Weights of a small GPT-style language model, trained from scratch on English Wikipedia.
Size: 10 layers, width 768, MLP 3072 squared ReLU, vocabulary 50257, 141M parameters.
Each number is 128 + 24 x the weight over its row's rms, rounded and kept within 0 to 255. Layers, rows and columns count from 0. The size above them is the row's rms in percent of the matrix's.

# layer 6 MLP down (transposed), 3072x768, rms 0.0243, rows 1414-1419, columns 256-511
size [110  99  98 109  92  94]
[[114 117  91 173 160 136 121 159 135 118 130 103 105 124 120 149 117 139 137 110 100 137 116 126  96 147 102 135  89 107 142  93 142 140 168  86 135 141  93 125  77 148  93 146 125 146 144 143 131 112 152 138 117  73 142 112 112 146 141 121 162 120 127 160 144 135 120 134  83 132 184 175 132 152 127  88  79  92 113 108 134 107  83 106 154 147 142 119 118 142 171 156 107 155 147  78  80 153  95 128 121 109 126 139 158 181 106 136 153 127  99 153 115 161 140 128 120 183 145 112 129 148 140 132 102 120 164 127 141 131 143 123 168 103 132 142 104 147 134 101 133 104 155 148 120 131 142 152 125 117 138 103 151 137 156 129 133 128 160 153 134 161 125 107 102 149 170 158 163 150  97 118 130 150 118 116  82 112  94 158 111 135 101 160 170 152 121 164 144 160 129 117 109 129 132  94 124 131 100  86 106 118 160 134  85 154 118 135 136 115 147 122 142 135  86 143 110 105 115  78 142 135  96 136 135  93  63 124 153 109 131 158 133 127 140 127 122 125 144 132 124 111  83 131 140 137 157 128 112 131 107 178 177 110  79 111]
 [128 108 157 133 134 127 138 151 143 131 193 141 162 152 162 140 149 104 117 141 117 193  95 126 133 109 121 101  86 132  87 192  81 128 131 122 119 157 119 136 127 122 125 150  96 115 110 159 101 134  99 146 127 157 121  77  79 146 159 112  92 131 171 141 145 144 143 133 150 119 175 182 107 127 120 122 142 106  59 148 123 131 146 135 158 101 117 101 134 120 103 131  91 162 130  97 112 108 130 171 149  96 136 135  93 148  94 108 176  91 120 139 123 145 122 120 149 122 121 173 133 156 121 153  65 124 120 110 153 123 152 122 132 142 121 118 115 104  87 142 119 185 166 102 142 112 172 164 146 129 128 142 142 151 116 125 108 116 118 123 151 110 113 145 134 111 122 132 117 120 136 141 116  98 116 107 132 129 196 132 181 107 131 128 125 150  94  98 114 129 135 120 126 121 125 135 124 170 154 179  97 144 144 143 145  82 139 165 115 148 143 117 154 122 111 135 111 108 127  88 149 125 102  59 119 125 135 138 130  90 158 112 134 148 100 127 160 161  81  88 116 117  96 144 134 124 130 144 124 118 144 133 114 131 146 100]
 [103 112 141 152 147 143 128 120 132 122 134 122 135 152 168 146 138 148  85 119 115 185 135 159 110 150 162 215 137 139 153 142 121 131 202  64  94 145 107 132 148 121 121  93 118 151 158 102 132 133 140 128 142 130 165 125 117 119 111 168 134 145 109 113 111 133 119 151 118 128 173  90 115 108 129 100 181 172 118 143 127 105 128 105 204 126 152 100  94 146 116  91 114 153 118 150 109  87 119 142 133 133 121 141 116 113 185 133 122 117 149 122 106 128 146 145 135 147  88 120 108 195 117 104 153  98 110 104 137 160 140 160 123 102 151 108 122 128 149 129 120 109 134 131 113 132 129 140 145 154 131 187 137 121 105 133 132 121 165 104 117 153 117 154 168 109 107 117 148  87 126 110 102 113 102 130 124  89 113  97 129 129 140 132 142 132  74  93 161 141 136 102 142 109 145 130 137 151 139 117 136 126 136 135 129 154 149 147 162 170 135  81 149 104 165 159 138  75 138  93 158 143  91 129 167 162 115 116 116 124  69 153 163 151 136  94 120 140 156 139 133 130 137 138 114 118 133 152 128 157 125 132 114 128 106  97]
 [ 78 135 181 136 146 153 126 143 101 145 114  97 162 119 129 106 161  88 151 132  93 153 131  80 140 138 187 134  99 118 113 128 139  99  89 147 151 147 138 153 107 166  95  99 162 136 111 147 148 156 161 115 155 155  99 130 117 126  69 155 125 113 122 123 125 109 138 116 116  99  99 103 123 117  98 146 148 126 155 130  93 127 137 131 102 142  87 141 165 116 106 164  95 108 127 109 171 155  93 116 106 136 163 134 109 147 119  96 148 142 121 167 110  95  80 107 116 141 117 169  84 131 144 104 127 138 134 150 146 126 103 116 137 125 104 127 173 123 175 112 130 139 143 142 119 178 114 126 143 128 103 110 125 146 132 167  71 107 160 140 113 127 126 132 104 134 140 127 168  87  89 133 132 113 102 123 122 113 123 141 135 104 130 135  95  87 143  86 139 121 108 113 129 104  94 108 210 127 120 113 134 142 131 124 123 138 127 156 158 146 124 141 108 155 179 107 143 132 116 143 114 150 100 155 113 102 142 123 111 148 108 140 149 122 118 154 131 128 184 148 123 148 130 144 132 116  96 121 102 130 180 150 128 141 121 148]
 [152 140  64 131 150 115 151 144 139 137 121 108 116 133 136 102 129  92 162 137 111 140 135 143 127  87 133 164  93 105 130  94 155 106 124 180 111  76 133 118 144 139 174  96 157 102 116 127 126  85 114 133 115  94  83 122 116 150 139 137 136 108 124 108 137 151 111 103 126 146 119  83 153 158 126 144 142 147 126 134 128 143 131 130 127 134 128 152 134 133 102  95 127 108  81 131 122 139 146 147 138 114 166 117 154  92 157  94 120  73 114 134 128 170  82 143 109  66 145 110 144  82 124 101 127 124  95 107  71 131 108 127 117 100  99 134 114 110 113 119 115 115 108 118 141 149  89 110 170 115 135  96 126 163 149 119 158  95 109 130 120 142 156  89  86 128  77 142 131 158  90 165 136 128 167 128 139  73 117 122 125 105 112 129 109 145 130 126 123 115 159 113  83 175 101 145 111 139 113 113 143 152 114 142 151 101 162 170 127 119 167  86 121  89 139 149 109 148 136 136 126 136 118 117 152 129 104 145 128 158 113 100 143 139 107 131 114  68 125  82 108 131 129 146 132 115 111 133 127 140 119 137 128 104 133 105]
 [ 98 144 159 131 161 142 109 168 123 108 120 167 132 128 113 148  91 168 118 154 105 128 110 129 102 127 124 117 102 151 158 124 158  86 118 141 170 137  97 100  97 129 115 116 117 168  77 160 100 142 148 141 106 100  77 133 143 124 140 105 108 119 119 133 150  98 125 113 123 108 115 154 122 100 120 140 168 170  77 169 150 119 123 130 126 115 105 139 160 122 140 129 113 131 142 131 132 126 118 143  94 124  93 118 114 129 116 149 132 119 102 153 177 134  78 111 114 138 138 117 109 105 124 155 132 106 106 106 134 140 131 143 123 148 112 115 131 148 145 125 138 159 108 145 154 138 146 153 117 158 102 116 136 148 138 116  96 120 117 170 138 128 116 100  88 106 156 146 148 126 117 178 165 114 133 141 135 126 146 120 129 120 156 147 126 102 119 125 121 106 146 110 141 127 124 147 122 129 137 130 141 122 139 132 122 136 116 141 141 133 126 116 139 119 147 147 113  81 106 159 138 133 175 148 150 178 127 134 114  76 151 144 123 139 152 165 109 158 135 159 145 175 104 105 126 152  97  90  96 166 126  98  72 117 125 162]]
# layer 6 MLP up, 3072x768, rms 0.0311, rows 1415-1420, columns 256-511
size [ 97  98 110  88  94  94]
[[122 114 101 117 101 173 109  81 122 155 144 132 140 116 137 117  92 144 119 139 131  85 153 109 132 128 137 132 118 113 135 119 171 112 122 137 146 171 129 149 116 101 100 125  96 146 108 110 160 101  70 145 114 215 114 154 149 105  92 156  94 150  89 118 174 115 146 102 134 123 141 102 132 108 154 119  99 122 105 142 155 150 129 132 116 167 135 172 101 105 103 125 139 179 169 137 147 125 137 127 121 109 143 142 129 155 154 104 169 144 148 130 173 156 119 139 134 154 174 137 142 131 128 123 126 142 139 147 101 135 136  83 123 152 128 145 126 134 135 199 136 159 142 113 167 179 120 102 100 100  94 102 152 132 141 157 128 101  88 121 138 149 138 175 155 128 111  90 178 149 111 125 147  82 136 114 160 124 112 160  71 151 145 168 110 109 136 147 128 138 104 134 136 132 125 114 125 149 100 109 160 145 123 124 164 124 131 128 108  76 128 134 101 128  99 113 124 108 137 130 117 115 140 111 127  94  67 175 110  74 119 125 143 135  88 138 100 106 136 145 105 101 143  71 125  94 131 109 147 151 146 133 117 121 133 134]
 [142 115 148 141  90 113 106  95 120 155 109 130 106 106 143 147 117 187 102 151 128  84  76 133 116 147  98 100 147 106 123 125 127 129 124 149 107 116 168 136 127 138 117 183 154 131  87 141 125 100  65 147 126 121 145 163 121 122  94 159 110 137 140 149 133 152 152  92 152 112  90 166 105 118 152 125 166 134 157 122  84 125 134 100  89 141 144 102 167 131 152  89 146 116 139 139 111 102 106  93 141  88 149 110 141 145 119  99 138 118 133 114 135 135 137 149 106 126 137 122 123  74 105 103  95 141 118 139 146 138 133 149 157 195 137 127 145 153 151 200 169 108 116 134 146 127 125 159 123 118 109 112 112  99 130 133  91 130  85 142 129 119 123 134 122 120 116 153 144 126 164 110 150 104 130 134 118 187 221 117 121 172 114 130 146 101 147 121 114 110 157 114  89 117 114 132 154  97 143 144 131 141 120 146 139  74 121 105 176 125 144 154 163 161 106 170 156 104 115 164 102 122 144 171 129 124 109 118 117 109 124 146 132 129 143 126 113 123 117 111 131 114 101  54 153 109 153 134 131 143 107 170 116 120 105 132]
 [129  92 166 120 153 139 108 136  96 130 101 116 135 138 110 140 126 120 115  92 129 120  98 119 123 163 162 127 162 142 132 113 151 176 131 149 133 163  99 118 176 127 150 126 148 144 127 108 116 132 120  99 161 103 127 106 120 139 116 123  82 119  77 138 127 101 118 115 137 101 141 168 126 103 133 149  91 132 124 115 119 149 142  94  96 135 130 132 147 204 130  82 119  93 113 118 148 145 114  91 146 120 110 144 124 130 147  86 115 141 130 103 143 134  96 108 128 168 110 126  69 163 141 109 127  84 147 157 165 114 138  94 149 159 148 125  92 111 103 108 113 106 146 122 183 105  59 147 164 175  79 129 136 144 120 139  96 151 119 125 157 140 123 113 160 116 162 119 139 124 147 117 164 148 123 154 134  97 138 129 137 124 137 129 131  70 137 130 134 121 148 119 139 115 101 106 147 100 120 140  94 124 138 144 146 135 141  91 169 112 104 131 125 157  72 139 118  94 145 126 113 119 162 108 124 130 120 111 143 121 114 138  82  85 147 130 145 138 104 134 119 131 144  78 136 150 150 114 131 112 137 129 129 116 113 125]
 [100 169 180 137 101 185 123 101  84 107 129 109 160 187 140 127 122  91 114 109 137  75 123 116 109 156 149 103 133 115  98 131 111 141 160 154 191 125 152 161 149 154 142 142 155 152 133 113 100 121 136  96  92 130 102 132 144 153 166 125 113 114  84 147 146 156 170 146  95 108 159 168  73  65 120  95  65 145  79 154  88 132 101 156 151 126 124 134  85 112 112 113 129 128 214 140 126 141 131  71  97 139 129 139 117 142 149 135 150 136 108 109 115 102 137 131 126 162 149 144 119 146 128 108 120 137 156 129  97 131 112 142 159 117 112 139 116  93 135 142 137 119  91 113 116 121 143 160 134 136 102 124 139 127 138 133  86 149 127 155 149  98 105 165 145 118  88 114 111 146  97  81 153 146 130 117 133 113 179 159 165 129 141 109 125 126 184 121 108 132 119 151  96 122 118 163 124 142  95 125 112 132 108  95 163 149 133 143 124 128 117 173  99 132 113 181 118  63 136 131 135 142 136 140 107 162 146 160  88 126 109 120  96 137 149 130 145 156 105 107  83 126 106 125 157 110 138 116 168 126  89 155 104  93 137 123]
 [152 125 124 110 108 165 146  82 114 103  90 139 108 100  89 135 142  74 129 118 127 122 134 142 156  97 124 113 165  91 112 138 126 147 139 170 131 113 139 150 152 124 130 154 108 106 149 132 139 108  91  93 127 179 144 124 112 170 130 135 145 142 108 112 117 174 132 141 140 111 148 148 118 128 109 107  83 125 123 114 113 101 161 101 136 153 115 105  99 137 125 107 132 124 126 127 126 111 135 136 143 124 169 149 122 154 129 111 124  93  97 131  74 158 187 117 132 120 128  89 145 131 129 146 128 114  82 155  91 155 141  94 102 131 172 140  98 127 146 114 137  93 133 105 135 155 133 120 130 117 153 117 130 113 109 119 147 159 151 114 119 137 176 130 160 145 133 121 112  96  90 117 131 113 151 127 125 116 142 129 124 105 105 100 160 147 141 135 154 185  95 149  90 127 105 124 120 128 153 120 136 128  98 152 149 182 135 109  85 114 138 118 147 153 103 121 107 123 117  82 133 163 138 128 126 130  79 132 158 188  99 101 166 132 152 150  94 107 127 108  96  88 152 152 146 161 141 192 119 113 138 148 101 116  52 117]
 [146 125 149 127  93 161 117 115 149 168 127 118 144 112 109 100 179 108 167 114 135 153 126 122  94 152 136 173 209 102 128 119 104 135 112 142 164 138 102 115 130 130 126 130 105  77 145 148 126 143  51 127  97 139 142 137 118  88 114 120 110 131 135 158 175 135 154 132 177  97 125 146 113 118 153 102 106 123 140 132 149  96 110 133 133 139 114 130  70 115 151 142 113  99 163 127 143 128 139 108 123  93 134 155 120 154 137 108 149  99 133 144 115 131 136 132  94 114 135 123 129  60 155 113 137 152 126 113 120 151 172 113 144 120 122 125 149 103 156 129 108 174 150 149  83 148  93 126 117 114  95 153 122 114 159 150 116 175 157 157 123 104 204 146 145 144 134 116 129 126  86 151 150 135 180 156 143 156 121 170  97 139 146 161  79  90 102 136 105 177 108 145 146 128 134 144  99 129 145  95 124 128  95 121 122 139 194  99 145 121 145 122 139 122 104 130 150 121 135 149  90 129 111 137 128 140  79 126 163 118 146 123 103 112 124  96 169 129 145 135 123 108 160 117 135 127 155 130 139 111  81 122 130 122 131 142]]